Weights of a small GPT-style language model, trained from scratch on English Wikipedia.
Training: 478M tokens, 10261 steps.
Each number is 500 + 40 x the weight over the matrix's rms, rounded and kept within 0 to 999. Layers, rows and columns count from 0. Numbers have three digits each.

# down: layer 10 MLP down (transposed), 704x256, rms 0.052, rows 535-569, columns 0-127
# gate: layer 10 MLP gate, 704x256, rms 0.0572, rows 536-570, columns 0-127
# up: layer 10 MLP up, 704x256, rms 0.058, rows 536-570, columns 0-127
down535:476547509518518419491486554467487448437449500493519557578457487493459484530439515510513498503510598460526554546487500462486458472547438523559496541566530470470525500479463489512544498566474531517462522451489538472479495445489490542576527555457517534502530528501436490387523396465507512444536508449493525517485494517444540477397552535489551424498514477601549517422487505519557481485487
gate536:473543529455465485495525489424450577595480479472490566432529494477527442511483417484491516489511492490514511557565415541502480449515514503515553499517541394505538502516422478592443443569534545551549488512555545453484489554441567483526457510433498511508509588491509522472496566526459458557567497544439465426541538502475508489495522477496490581497494452516485507582513462438506526482496
up536:470456466505479467489405456450465481497496541491557441468580542504498569518501447468520492471550459480538488467581523470456448384513485538455571589535497468494518507547529489482520526470524429551493452516455598444524490536463499460576472513453463531550482560478547532396468463540501443523520513514462540483501476512478478470455512580530479524543395459533544539454540566474527525514511
down536:414613499464527482487487493470404467538556505453528519541519467476608504608534527484509441509501558504495534479557451489516575513659470552472452548546452491528455465549488502437542481478512440497540506502514508500507494460453500492451456479504469500487477544476537475538492520468485510535508455562512500579459534531574496553451491517498486568486499515494464466517486539482546537575458
gate537:516453510454575575533597524438484575513525577506480500438553481484520479566437504525477484484488452501611510490534487542479476476515475443518511512485462534568519558459468515527477524478550555483500489527471607474449380553400490478480497422449508552524530539460475499566509448509474514465515420511528557505543469424441489507526483457546463585529541486483501584467429531513462520527460
up537:495554444512423551539491472499472493553438502507560504577531519564522531468513503462478429531466462525507430483498491456496598480562520484510505468478493481498486534482486545559515496484473483518507483495543531440492420520524455579518473516503531437450476550490517491547454465571495487535475530523498550491492470477480518441517436442467493431567479454422493545588510501519474489484474
down537:483525469540475494472525559496445522530481529518496457549459472500481463498459527489468482436508549518537559480474473482524471479465427542432538508452478532491496488469526482520536506515549498543539496454463469544501510561532496491555532487478469470449481467570529457553470523482413486475487507534508486466531561424451508532403517442537480486515485487472515539491504449553473458503467
gate538:459432448494561578483471491533457431557498514481507474552504586449477547568438456578485509506547413495482514530499522449496476465539492477535459505476537500423473455560483441527510483470561526507563469497556489516434456511536520471551467444491537525427510526501490486505492509517499486492493497455534468517525563513497488445468482455449509534517475497524467479476515433416417603394495
up538:518514527472534472432470575516533534529468496476468442461496482518549513530530460559633498550541505497505498545544527479506498586466429465523512550443549480464460510492530467542463493534502496490441500490489534505461523497522441568489615471521513536461537499473434445473554466481460412575527438473438534479505496427435455528496471505494433500508520524414516563497510485492557482507480
down538:527390514551508521467522472471517533496488505500456446463488479522461571484523474469490492483489546512486538519392489473430525381533547438484491490491453458445528466494526502544512564551425505566558497510501580451579493538458480559495493473571541478474501557455528392497448489532497493549507522518403551489515477476507514430425484491456533528500542555564501501417499519503470557467544
gate539:542519485562465504526494538525526536502462512502546453498506466507515523559483470505445465464450425493473454489508451554453475473514473445545504454569546480509532464505532441512483494511498587553489519562522471490504511500563469488454431480540495559453517480522490499437463498590507467499547428499518457524482554539486508526468547449510493497521460512449571436450445548467551499500443
up539:423497539470496519503539500511499391465484459489568514532471537439491470452520494432476482503485506460502553544531531506552559525454533442553586567456463535449569434472514507549559575504520424489520506475455485500526457533498448518535482529480448573465548498534484495443384496481432462514508531515542419553443531551439497493475471476570511460503480467511551488536498495463494478479465
down539:523510471482489521498457499469464546508534531509525514469506459558528568495551503556467507456530492468507441550528490519468420539525472531479457467604499496513453488517502501514523523497430544517490420532499478562501510448462501479469483498553483531440553545466471487502516566601528521538499500467539514569500512506516544430532533443437505464493484518493495388499548505475497472480497
gate540:497490472555415507481381507470540434460482500458518448541398468471570564505509469466490553470559539469500525479544482487456478579452436507506470469473473476472568525535496508574488534529501515526431477491498471557498475468492497482516537492543476523522502538533510475504482491505489549520465523502516483432568519535446555565443466530521499400461473453452574547465552481583503515478512
up540:502495506457570506526503552542511394513492536531473533552592510470546465487448567482483583520491532498512514465478523544586450526451393464452504495527475526469526455458509468481483445495517454495484505511439515447537486484568521503482547501496441545440495542492510498501544490460474463525498543595479480469434536498449451458513478590567496495485498555480461512519535505439529515483541
down540:429421550522466484530569502473439495500464465511430499502459547511526511461437516447491509487514546576477461548523442477546390508497518572456458521458552481503532552448441494546481501475514509474444463456517555457476530511472517474547544526513494540455529487449502521559419521565511527451491562506530472409545504539485558537553476527466532470522506481510513505482513546434532466490501
gate541:491570495454434467477520459543479452572484533469495457466582498518526521539493477494519420508490450506492506536449410433515513571530475513444407467493558467554505457548526516523481465475485464504529512538516519530524465534456495495484523539470563554478485547413460471461464479545502470487493446535506511493547495515579532555480461436493487441464575460433488497500505487580442506477558
up541:507528536510439480463513532436517495547543442583519557512495510479538504474492455461500513524509458488580452549516565474487485444495514473521428472492509549481451506515524508573482551452454519543476456517471522462429466537488485553433450399466501478471508517573563539467477539495482486514520562552486489516536561548483474478563536486504526476499470543572525451507543521448510494545445
down541:524521532494540438550531471499446486574444479441470509577528572487482514569488536493495440535493463530479526522514538472525498492492456496466496499466528509430462477505498487574526421545523529539516531481487485524542528448542524447452541516446465518521449476502488577565526454525506542514561454505471537553524449446474485526608507430497505510513497454540504515478516517496516529474480
gate542:500478476483531486550394553485512440488532480458463484494500506520477463485543490464530539531481539463475531565522449502489538555488463483460506461495466467507471445487406582516586471508470417508525573488511441503540470534543578517456472561471526532470505508461530478452526522513437528436479512472571444436489491455471525462553443513479549435485453529485467505528529568456512519486463
up542:484495457550497518465529471508535550538572489443509515499449457517504555549471441462535450488466487488480478543554528487506540495500485561509500501492450473527487470454460474475552522585459567524489456428475472483518495469515488493525428589565530523441534465538507532482497509504506475518551567489514508446556468447500587508454457549475484486522463482544508526580479517447488462474467
down542:529494534470520479557536457566443505496457525483466501409551452493473554548518513507546521545570506481513505438527528463492538462528492590488445544507515456550442456534468443454460548450553506475513500550510463481505490538504544457563458541499485488457576503533541493482502497453577521480487469534452468434503531492507509514535473509472483495521480434511541478451549484459473537513549
gate543:464498501477469511581526504485460527490534559486553477504567527468475479525530463585470559467501427416465460543565527459469490512472501505500472479471514453459514522532547536462583480426553513433482442511546552515463538571449510563502398523515505540454576499484551471504542460566435550519488426489479493485476466522458523458468528542532490539479517503559494535476556529540433487452484
up543:481527506430510437442473550458505414441446479527518474540546538448444441526519504471509465490534524551489480516537468515510476512546502451462512466521519491521558436537528427446547519493501494520535503494490479398448453563506500552492447532498553488521517486477495547466538587512451482442493442470560483489503535611511480474518580548458458469457531447454492530511428516561469530502485
down543:478495482547505481534529460449503501521446481517475484515512460451462492580537428481560472543519485465529503479531525515497469484509391511472515499549498463498483504453488504557509454494507483479532537509543489413510476523488482408485541556532538459496518489548448531494464522509435524485476476568512442503486482575530533463427541575497480496421583368505575538518493543462507524523575
gate544:507475561519493481513524517540548557456567526504581549548476539473489534432566490406494495464508471413533556541425494480520472487439468556509460495517538481568557530448516514510440529522461525501561489570498473424441481491472470499516431436505525544542565537536512470479504491585441473474445522536488495477485490493518512450539490480502466555487510528527507525476513536504509477458471
up544:501492532468524512456518502431488545500499569523527545453410532517501536509574447515497432496520488521554579518507498450497413490471523509499488527535580537542563505525392505551472561478499528511450488366509524496457444481564494521526462441508563512526542511480483536421521507543530473505541519462472459524494496558488575501574489492559598502450536504402531436480481543538462535574398
down544:489403541486511527459458457438415557523553502459481480537494516504472551530519531538491516491502498488519507451549523429459460506544507489487489444541558547485535471482589561539512505584520540478511535412517444484500537508537477443487522541417540489513539482602473569558394569522501552521551515500537521450487535535503538468527513535480565428502493485504487431433459494544462442557468
gate545:500442509538459509523528455519470481487456523539467605444514466467522502480503502486442507503506500521419490477451501527523538536464460516537435459486458463499479582539442597478460473454576463474580471522543481530521520587516528434494555598492504539503584529477539457480455504533526464448531550433504448502502558529508576463535553520541451435487521548492525524430574528465525517495453
up545:536536540511557484450545536504541475528489520502478540543481472569463514454506535482514425484526521492521497543540525456535532449476557524465509469541567535550484424473450468441506536516590506478504547474463553468523522436489475477477497540583529545460508488545463420466558465514482566528522488534586524486444407512454444456441508490510598463502483529467413524504483473476501523545503
down545:473510497409471539528449491530530484487487510492487493570473536508548509553463447552459528544496508485473506537448478461507494554453509495504534502525574497510501508410565459507463449570501490549467482469589499493464567471470507516546547513434470461498527561488467491475601509456449568488458583539540484507536509512475509541531492435503494498381546547523514520472549550435525493553478
gate546:561531418539455503519525485531472558519459499454495522454517525522514508493467531513516481468587486488475485505449576536458553514479554495403494508479496569502507586500534540505507513536451517581452486470474458465520484453527530517510498507528487564422547521467476488471537484488527519492481455466484563566471477513492494494491513484461517532507467431446531505513533556426544490468469
up546:460554464510530422515521521445445484486513562479578487524531502485565541484469503522475532496388518486476478587473526501569470512499465475487504471540546520476426490548522564468491482433506485467490506479537471462489573502533536482441417501504542486455502544519533529480515502535454559422529603520512436493502461430489513544498506592505423499495352418493524555634540476537518485504546
down546:482431505518457518526512500478545519531477487454454476495537477478458475504544558464500503544557575442430426558539460436519491519545558505471519492487496525468463517394438508428538498490535404547469517553466447538496538426516509506493560408511476475519475476453495522547541429539504482519521555466486437470521428496570473532463533530449494525546504594516457475527475547501514529449552
gate547:518523472567500531536552591509508468513519523543523579491453572420459496567528530463525572531572474513620437484533471540458545479499515472506506469484509483497473573498481527550468504464541465516465540511450456467506559503494522568460482465530511500453475600548562516550474492514576465446521520475530498506465480534498596527487488504534445495460538473552455479428476537463437473539448
up547:426466519439584452497445446491461509448482607476467522556483530482471524567571488515463487457610461511520503481506552491547458556531500454541568509427535542481495467493457534459460505426496428581474475509516509497495523518513500428517502496439469540508519500536536505517508547546522544481507540512513431435494496446528490495488545486476457555519505499507498463500470428490469529516430
down547:510476477505481467501494460558441434558496488530510503433546500447453478492561493543533553553448446641512552524500462450549486532481455462515508501462482513453486523493521562498500548458500450497486526492452468522467529499504451461434512574449498473570456524462472534505533533513506561529572491535444527490508452508482523433514545510499464540508475532584503534548451575489445488472501
gate548:495476462516542564448483537491520460498547562461485488476471506544567480449506443452478477526454475438433541590519459489520543519479478539435523521469510422447466557519475491500509519505601442539585442533436463476463451503502499462535414385518449573462486521481483469574515452515450526486454551529487499533498506465551497447490442448493485539464493541506434473503413484502461487483525
up548:473457571467465518527528500517516513456535514534575469534526527468487507503564447586494438449538539492412462513484457466579553466466420454528485554465496534538471521570442498536526609551557560562515447485552487563535498545564536489503523528496510471530475507497457436493455476551488537487524467495546425544551482411540452503438512536468496537487478529455432484491480450500457446540518
down548:547532551440490482535468463454528453443455550505515449504532518544483593432494470527533481510537480474471508436455537526545496542470587495541486503428461540493473466498461437533508519506467463525484496497463420441494537500469483503492481485496540523511540518482578537527476463608443465511538529484501399542524490529516562429566558483523533433502463482475519476428454523467492529511579
gate549:459463426528490454519467437488535587521489559580544479497502359499600549506516467509521484465538491456511516514470443514548539507523529437438487522493534493495573540457540465579581562446510516484501465532525543505467450437479460463518580429493499522441517472503546502531469543485528526415427529494525452512555483460458475576453506543446455470485544528486534475471580457479448481486530
up549:511494558552512483444459497461539486546525508436553413479515473494516439565517516420481485531478448557485481467492444529578525453507538547544498447490523529463454461490471523528495428604468426523512445480509502464555501494520459407532497525509584480462525523523528506541476523492566426447563603457506483486456539512505417546527503486513498547558448571478464441475517494554492522458439
down549:528507499479499442505527500361493482467547556452468490480553472517419473537456521440477404449513539496507461554483560509505614486497520519525491520510424517510522517467471516505565441493416566507497547511480544480432494638471480398418497431504496555479437473441472552465505538500529522557465507418568511497439517484498549449527540452522507548514553515483558569503508507423508562447498
gate550:472496510384488520486501531429550464455486612530553567531519496503464526521525526417487474502490480443454477477558464485436508478538452431446538576548498563484481488524474462558539494540515478456525485552465462524532467493440549473539513472467493438547525576580477465532465510508561522517492479536533413504453453499456437597482574488572466546494472483488549461545467488541457535481511
up550:588581524438475535484618487465510499436486591492509455474550420439495499474537536524440492558510462539455456415464421493460547542528451501477504484448463477509492525493553472533502530513482543465478516511466483543455559439436513475523534483539442545508458470481473409471589509562526482457495462554489476509449492480501453502536504472493510479543466498361489516442520496441467499451504
down550:537550534512567493468505540533492571484514484442440498506498536464458559479520492542520439537484503510543482544523485465492535448507478480485496502533572468428448480474483523603489481509471515564448548553491472523507452533452507494502455517537489498451545521479500495527449531479468511461463426518443513383507584488524540441479496579524517460436582542494501537506566507406508530525555
gate551:450548518484499458477464383522503466485461496507556506557546511490570491466534530478493475511547526440514503476539484439479476485482482435451495530493473483460512540548560474455463480506541548481437536504459528502492405573492501539542496475479487481463486508458526435538499503551477532465485559535513545441522541495517476542436464416504514429437491526564458477487522511497477526534493
up551:442520505511548488528523491495514565488513495524504468584552492483446474430500518518535456558536495538490507557472509472448462539487582469508469504511520532527546557447418460554502571451476506449520475547530476512546545526500556497479452459537475507540500480568493527486505508513523489488570484510512532521489514506523480490493504464513447490452539433520489518490536476516505475392467
down551:525502522504576389497561505554427546531508527468541583534479476534549515482507522519488503471463433552490520557417460512490547546459502593529528454505458532414469524564512557483499489494499488477493498493418455511496494454482525547451493585453566577499466437489559475502464505492531513491449564478440491497418517477549533528506580546546481495512450522596520473589497461500543495445524
gate552:457473449470486521586518505551585609502520456553545493468463532472523488535474529541530507539547509460549489526481473520469466541471478445483562489432521492419578499418466467506462486540583543514511412472514580526508483596428447534495565457487469563482547483509464516550476491578539537534446487504433556536458508541491431508510494536449466469456495453462548473538521504536462518420442
up552:517549486556424489544543529546543486482505515502534443472561502487405453477447537555488559525560461539517596495524542510590495487549456564526507471504466538532522550479461479472583469452487456455442507469548532518483468536522485514439506506586435517429476544544507587422534430520456467494465446499516589533534473487521487514513453446477472427568437525554509508454521501501477475373530
down552:492584451554503556506530503489509483499518536443503451479527493480453540451551499462561445426490582523497438462490514520496438444497570530573520484564483559541455478484486592500553521538537525536466527479551531521559531480446493535504447489420484521537519567536484528551515597503430440501544475471448497446502475485479554458532514475519560503481499537505489584493550495477504517510582
gate553:462442486579430485478535427484501502498523570442525517461504480475507439493521454531483482456462440423496470498516553456486565510576506444466498565475500479497524499544495564474556509496486507513513479538481442515512517571582517517516501452500518529476608452501558487473486490481470511449521505457532503506447417496474542490535481532536480475481476428493376541543470512512519557539501
up553:523542486449544469514562464473496494476453508468482557490485510415512451514474518500528493491581502549588484472530432516553496543499517494513469388460491473454477456412504436456532511482478520477506536489545496431509502463485415544517601446443483512440529531515501503509531518458428512507459483484517517492528557473487472500473520490533538536538469536517479555475535473569480428477575
down553:475520453484461483487470535510538438505489531503468503487492534479506499514504476447475615528566470484467599504481453444513513504432491505474513456555486447458495450566542565505507566474504432462500548494546549482527595490459503473504515497484561491551450544513570453473498532554490555483482517459523541514475446502509585523480471515459471508491527492502570431537597441581478533510481
gate554:560454538512561589497541515515522515549478473432555546521455487552498495511531480465389515502523477511577476487448484424532436489502534529521523499553496447439531586472491548448517526462528489486503584521527437504527440523505484552553480496471509476442506469490531488498490555503483534525466466453553501486466539504540577566508582478520421494497457499515513489495570479454476459455479
up554:515427536501489497551524492484555485542527502504491488494476522473428518488557579474517532482518585477425455540430462459512516533534468486550467530549540576468517550504506537490464356462480543499560542514520505503552433510519502471474500504448500490492468514512563483493514453500447492474464509493482499520437514452432438531506517421520573538515517551508468451559547470456522421488456
down554:535520547441531531523490503400574554493515555487520495440511462512505452516438476458504514466515480463559502461573485515455475483434463571412507505511540514440501566528409509520427481588526459567498513555524491474463510479501576399423516514497490490535484538485485491428506647454538555426464502571483472592467418480514469480479556543513439467441471571497477523451499471517552548522516
gate555:465460502494515499498565501562462449476506482579483476467507391439554417525549401476502459502490498441543451479602544448485522496532443530450480529492448471520504521564489504493550442586524539384520477487421502470549410533446577521462467513525480511472491590490477523471468506611467575453533481494503473512479538448477426459450558533465486553485497470517462485598496481527494566531534
up555:505438463507529511472493518506490571403467488510461446444518545594482538509550510452486529500505447484493494482562565531507512585481473507532486432545456503489567460505519494418578494466479460499508485555499551447544518497487458482514460585467558574475456453455453540515538447517504494515448453421533439466526456488528484567459477477562446520507442515454500432525482518547470476505533
down555:548571590487463447539435524414514573594551489473540473445478509498515530617548466506422440456508515482513505566517509513526470439490457505426422530509522522491524471445534520559468576513499527455502552536510471546478454461497515522498473490544446511572568511441553507497539493463502514460468512513572491507507570462509510426527475452463472497528539449478495511494461506518523468572524
gate556:528485500503514571539448489534557508511496523498496474507554498490514497446473432524506577584476483501494481489516472510532432497505543415528475478493520489479568540549458509536503505474486504487523569540541541398531531477472506568545559494497524552445541572532500501461452514537512477505529492509549455556531500480451514528520482475516433512476422469470519442497468470481518522486473
up556:521475486439515474491489422510521466512408509501529484465521487488522521512486556533528594435497520447522430440546441508515496575464492520524560548418491566407500485506435486495465477505490477468467426518478550565483454516533495487588476471436431531525452496532578521565535482431488490585508549492546510389466503518523513512472573512481464550548455409514517469509477572455555517407483
down556:546360438478464494508412429604562490470467485414495502497527546536566529450446477504523505474411502477555470456515456504478448514491465503511510508553472559440458489521408498497490473547485475486545465544462506536522495492497507463570495423511420494464459450500503455543526515483441470563483461496519566521528545565472520523577418523520573546431500481450525482480474478492504475491517
gate557:496459498548504483512537544642447492531514503485485449460510597480448493441448505511486457514583527432422488565555532468433554503500485487528502432483479495430512591498490461507506493537532424460531508521479468468494532502519487496485485492579540437525496576566455507474401481491468407521567533452503464472525515560464482488517490469484492499449522556497432533481485503513484506540515
up557:501487477561416483463490481385522505552482466501515505417506479408488436491425510563567578479541467525492595539508504470483466522493472589469465499452502490500513540496516566491485453581453471500504552498480576468436515430484499547515550478517561458430468528525499458436491439480475539530516478457578496498509575493562549465500517476484449492480557566472474504497522498452523504565455
down557:481489544534526572480500478527515528491465486442427500511502445503530408498468564526535503538483466533495467526524519508551473438484492413548480521496475511504516490495493467505468473451539507553453473514521486468530441537441468524494517425488474507461532505431555437503467474598462467481475489446448534460502535454505486517538480545577489495593433478536514544571534481523522409465488
gate558:518476529468450496537503530486500498535518608470506562529491435466524486598459500503497465515461506413524450476498559421512529476525562580481390539518469466513480579524428517465552573566520441512552430438454532544519534511555549500516560412503481481486521506479456519491481419547534461416565515539442482512459433472478454541542471467500441504548475545500485538531460493516488452540490
up558:499509514500518457522538544530501525521414570471471494527489542420605436443485516490511503516508456479490449500469526537479507491498495586552458470498572564476508479501476496503479449601466496485402558467471464551507441431510447485371568462530506462481550539539554474561573520503518524543478549503562613496479505482521482463618509524492476513519468540564450510491494509493451529532512
down558:482473530560539487519505482462480500469537455463545476509551492517470508473491528455529466452556427516545524568572557512483464510496470494593459441479499529577457445478473512520457528578495469450511501455457525550551484487510445520437525481487506613537458562458549505481480468446511493503516435464531450460521514517504579580440553544501508474436475558537488524504543430450573468542516
gate559:576553505479476559457493514474488494568423500530507493525534462493507420518528439460492522556555480494520492527538476480464554539564554480454515511546513473573452527455411418504497539518464484477538555468497536500487513558515511513541475463497478558526512485522479557490500450519487501471519447536476579522433544509515636488496533471507489534518480419522494506543531463487542473422441
up559:510482598491553426461473405508517515427546439495529508533499516501562496504519517568511462471516482443521514519478534499453587481436461548476567519452470372457487509492559474455484516527506439538458514582490487505516511522589467456477476523472524447472529553514457495487521585481536568468523502564511528529508499491511426512526498442492445503489436480480543547450453550511545560572504
down559:448444468546492533521509519618527489459585546572488422536485523532456418520483485489492564424492517585506504462529458487506446466460496452496463514487456534517511462509520513505453539456496546489498469498545571488453524477467510513490433501461533523522436529438531533539534559504501439514489456474513503468468551467504498537476495514564490528504493483537523503523485469492515472528467
gate560:488438508517523460500480544493545595589445531519556578520512455530566440541534474515495499515478557435510528444558532590416521480446533531466508544522452491527479544500481544521585532476454550522580555491484540568496426482505492471547453465519473484495580551504491472568426469572536441529512477536490467482485554468422505489498578517499502494490535505458490505557562463546555518467523
up560:455497509471481490549481517471558440524460581408566515519443479538468466451497548523594521473496498557471474587502473470454467549539514535499503482441470467554442422534499512489434473495535498397446469578443484527539468502531494473535517532580455518527520472548528434544479477532505547466476527417513467498565520432453490522555482486508510479472473495489502498537510541535516466503479
down560:519533469498587468547513536533458447448540489507579544457532432549493576545507521482487439493513547519466519417451521540528517474478493447503505428561552495529492519508527505516463451576508525512508531472470519518471540486516492400517491512581510555479581510487546503488539508477474488592455525517462520581479500488521546564490423492511392540465524487493457491499455502495463519466470
gate561:464530506512517511572552521493498514516568516571410513530469494418553483482482518508505526483440574446471493506534510476459447465569502487536487513503443490554474507526476510477520553465504539497549541479460507504452537449459508558404576524538501584466476420502563465498478497514528458463462517467436461518523478465441549484566526491562491515430518495507447495499484466473492478489499
up561:489449498407578421522512477492517474534453448553463488494514548492533526458444526501497516489504523490562498515459520525461485461511537452464554484535534568540505546551542557461529528446522528547430440437595482492476432472568557518496359467408485520498520562512548465484448569537501501496450507490473608505527478491537494539468478540450426428528425482545566509579572500530479541558499
down561:554387470531530508465477542468545429479475493475486508488469511493530526480533453486509450471436511395534440437495517493461539498535499513446496558505502477490510483451447435491498434500513475468506578554483464506486510488492577543415545557518459568528564513518492524474507506506549519506545504487425462495571464550580517568477476591459425535520495506505524548472491530483510480591494
gate562:439484546444542516489495476599500417497536473467529524526570545562530442491470526558526520516523573370493516496474492517460505578546580458511521467524466483520468468527395460508499475530527442493499516518501577486449403516557476479533532549447433543528557487536536492491473455602455455464542522569579519442464483480530502501526470493405485468475472451486514482520469464539461466567515
up562:457447561564451494479561451501435469583482522468493523409462476521497563490530553554558498485515485511521532487500494478409495508568485503550416511461542533460521475504538607440455532502479443484501477473502537462540532451543490496485507535518531493484514445520490499557513531521519548483436492372525407513591464513528521523417409491486518541481559558559516440500504519514478466562539
down562:520532456502541548507414499533462502518515532523444458473550479488509474456550501513505495514501501557524523524541509473530543388571558516534504454542532465523520458457514573527509537471496534444552590509547503490492503499493512522464512534582490446471540486506539532494501483556476492498516467519494431491549493454512531493474463558517467399531628458491401444514556484447443500520517
gate563:518475515448530528560488454544494486507473591475526506473530548483605555448515472468465524504499509464506575493458487485545530488474500433571509459424458431481530538571502551600469529498489513559555528483504503509542462451527520479496513488513496512561530516442471550560497556588505492547508567526493501473521471529471498464426502468499471466551547439515523508510539518509539491416427
up563:505524478574515485490493547548493569454541520550483523487500483424548517493487427575400584524476508470514553594503445533476494511540557569498489505574462444404497450485604543487572477509529525491448442560502548488521471533518473547430480427521523468487452577496524532499511483456476428586495532475482511519508460515450544572458537539511472518461501549482517480519470480492541461516552
down563:523378508537482492459492539531535552473481505473531483557559460494463495489502443525535531467512507415497478488530518493541410508501494587473482531574533456550506513507495527516535475479533535492535470471549450518494464457473556537553473463585446476470566538534564524517455491519443486554550472480544505516487462468442558511527582518517539549561549489554450534497473505464482521500485
gate564:484506523450434539475524471544495511480533487520502503525518495456529473561527498542534416580525453500536486500511453477534536537451492443531464482505535504432443520498563482548472505496524513552502514503465569495452484439527537586465535484489566456548514542531490482479450521472454489590513435517499506461433467506476463490448458580448497517515498484465438508483482477472472518419460
up564:461577511533534476537443556415554496509439513489518508504465521489498541402517479508552494548509492560570455526501469492480542467550489469471469469446527481451468493484528497518445489463540452553453438511528554535519476553528479478517427535471492467466516456489445456438500486531522456545553578440461479516601495545573439491514590453489495464531471514493566502471499518531558476523486
down564:526484449570446545543451555522563542445521536486532520517517467403527497583509472507508503540443496503514482485483571493489497502506534414458543483490519530517484507473519516467446488481514519468518482503502401503541523532508512480521449506504524543472499514502507450436550496474490494515521459482444490549464490464445576500486474521487493517489508504551558509550535479484508555480510
gate565:507459539550571526524483539503512476533512554439481511479528446481458431554438463399554552528500527542493464494479527497510546503544506480538575488434548498533478449492531517517484495520483474476535455568500405457600509498473529539576478512484510496481472527540527526492471488482466432408469502457461486497523512414538511533499515565559457420497485468506457503430573434483482517500465
up565:490496516535531497506481523535596511545494521438427497494468477447486534497522466547519499464479514477498432456497452535513508498527462601472438482432495470473514514434533519526451504507528444500531472579545437476592472419533466513470523514509473488476545495508474433517467466479458529493495458453514448526557506466524513517556471502475467492488518512552543492541471492538453494429508
down565:507499570557532544538577509542516485450460505511566544548469505581459482451491462468516488514509487459484423442533513466542516518512414547465457603507492494480479492453532624538476557517501487527526489560505431489546447448533533457482533523539441438494539507519510460525529467433531470454483471498461490517475461552578539545514502513478487502463497526543527517472438517528454542474549
gate566:573493470521508621427552499564503474555421475512545532566501484444511488523459494539468476540544440509513478480492497444496519536462464568551513445550503446537500573509502539526536508498491535483552477452443454513549465541489582537485537470494512463448440506427562517455444478506470501528541524499503545553467485454457496492380468490481447529443456511491517535562492521503518542413510
up566:463496573462505551533515464392459510554487538461496466477497403514460529481451479395488528452499522539504437588571520524526553475515510463470511501518453581518489513503522551500558478488487516509474600450477485503467527566559507512511503553481479539442461477560504507513463493515493556445460451484570451468548507494544529472533573445512606511470484570550489560555525463481506477506516
down566:520437425465483519501497515587482447520524510454566550456519464477521508417487554558475466497539544517599481493454460457471491451490526464463530545584513513503499486495480552550520451531508539466547529511425526548464493465550467482486505510474471552478502462507515519536419450509470523541507509548467590462546478506479508570489444526499468463448484542491494477529512537524492608509500
gate567:503517463520503549643525491467464484523524517574502490468578484477496540479427535472436453534539403447439538513443459531454535491521491460457500537485498474462566503534537540533431480486493458445452468500470481475518543461496539497504502572481457505526480537480544468483457444519506507498496448525507571519442517536498501558494571543471492442484516534531521579510477507510480509465462
up567:466487505478478472510483465520437443521519556538439522447505498494450552569540460527540491449473561420426485565502394469485470545516525524502485560510532441506488520434496550516429470559494449460495564436472490499488482519547502514553530484434514515480490533513494485511441501482491483516440470490513495492431494504471489523435592488484506508481474496532514531494514504519536517444463
down567:505584572526508479487517469412530457510477544497497440436482408511536467501499538564442471493493493452559512570474577479566483479513490518558469466470495472498520505479461497410511565472501541508520557472573509542444513497464490460518496526472504495511473449479553509484502496518529469577497471445538479463542464551513566503541482553468452551481534500469508512519498502481506511490462
gate568:548477486481460476467498492579493517531507550529546534439522611548475503458405433507484495480471440428564537469497408492449548513570506472528528507538462461504492459466520480491565478540540467465447499536519540476563561552531473447541492512497530549518510531605552505510510483505512429568424550496451427514508458538421468492527494575553525545511535483550439489483511473505536506451518
up568:454430475565463494466651471484466502511494476476491521547558536564454565438526539462414543505470583523581538487547463502498533510591557557528508524533497473496509461499497481589458504477548472536498531445470519521479541464451470543480525477487525508456525487462500588610505565508497487475441487536580522571490492545478491609467478580447464535448421480496451511546499549433527578449482
down568:488436572484466468498533524592483490485520499456501550526556526472543487544452506544480463466495517473492495495550514512535512503555518516499523515533442607429548501420522508592500473441461495483462481502410440527492533536526494482547582494516603462445461538553554503452519478442468469497501438441590524475515540499498467565501479469523556412512532464476482512468492549499460610513451
gate569:486447510481484409411529489508443544523457528493568483554494457518510503532519538502476520482519528466461493533511515417448468507560462479441534490502502605473614501548410458580510503490465473505485476560575522543475541469476510504576501478537480505554488598475502507607500490497505540451519495499458458533505549537435530484409563446543419485522494513403489482532543599519493391529507
up569:435519538470444501429470547495445546417493484478488446530454430510473544532460511514556448473504485529489531490560495465513479506509470454471541481494507528475499479581403503557550528487450518418489534459488494418432477485499526578526493564496497393540482431535460511493454513482518483462463527463524511487522485551495567467562481446538423485572432624416444504526499524494514520449467
down569:498519505480558615473466485544537497562514506488523440506433512543475448475497401500432593490502522494543493461485467521475511492567470515499582444532487478449545488559418511439473388491504500517596511500519509496505492468528548424489490487576462450508484578518453546505537524455473498482525481480569508471500437441531460544476483499438468445513421522500450537502438450521502555508593
gate570:540473527520442482499481490492545485522471479506474529468463475479447512523423484524482513448446479481405494514531532464441475487494492536465445564463463482526539508499443530550570511549540480521459619510438523599521462605486481541501504558465487457558571520454473465547473426490534469459574489499448515486539524499457477542467497529479446479493459539513525554474591531490541525497501
up570:485510504513473544478525586472542505471435500415492506437407501508479531513495510595525555476482483493429480512440492507469515427513510523500557547473547498504460558507533483478486480479463448555443458541453455524506533516508434482495477466485561470519470548553523528569507538425517532471546487451505482498502507514510469552477513548546515463541482562488480489461540458462553564557426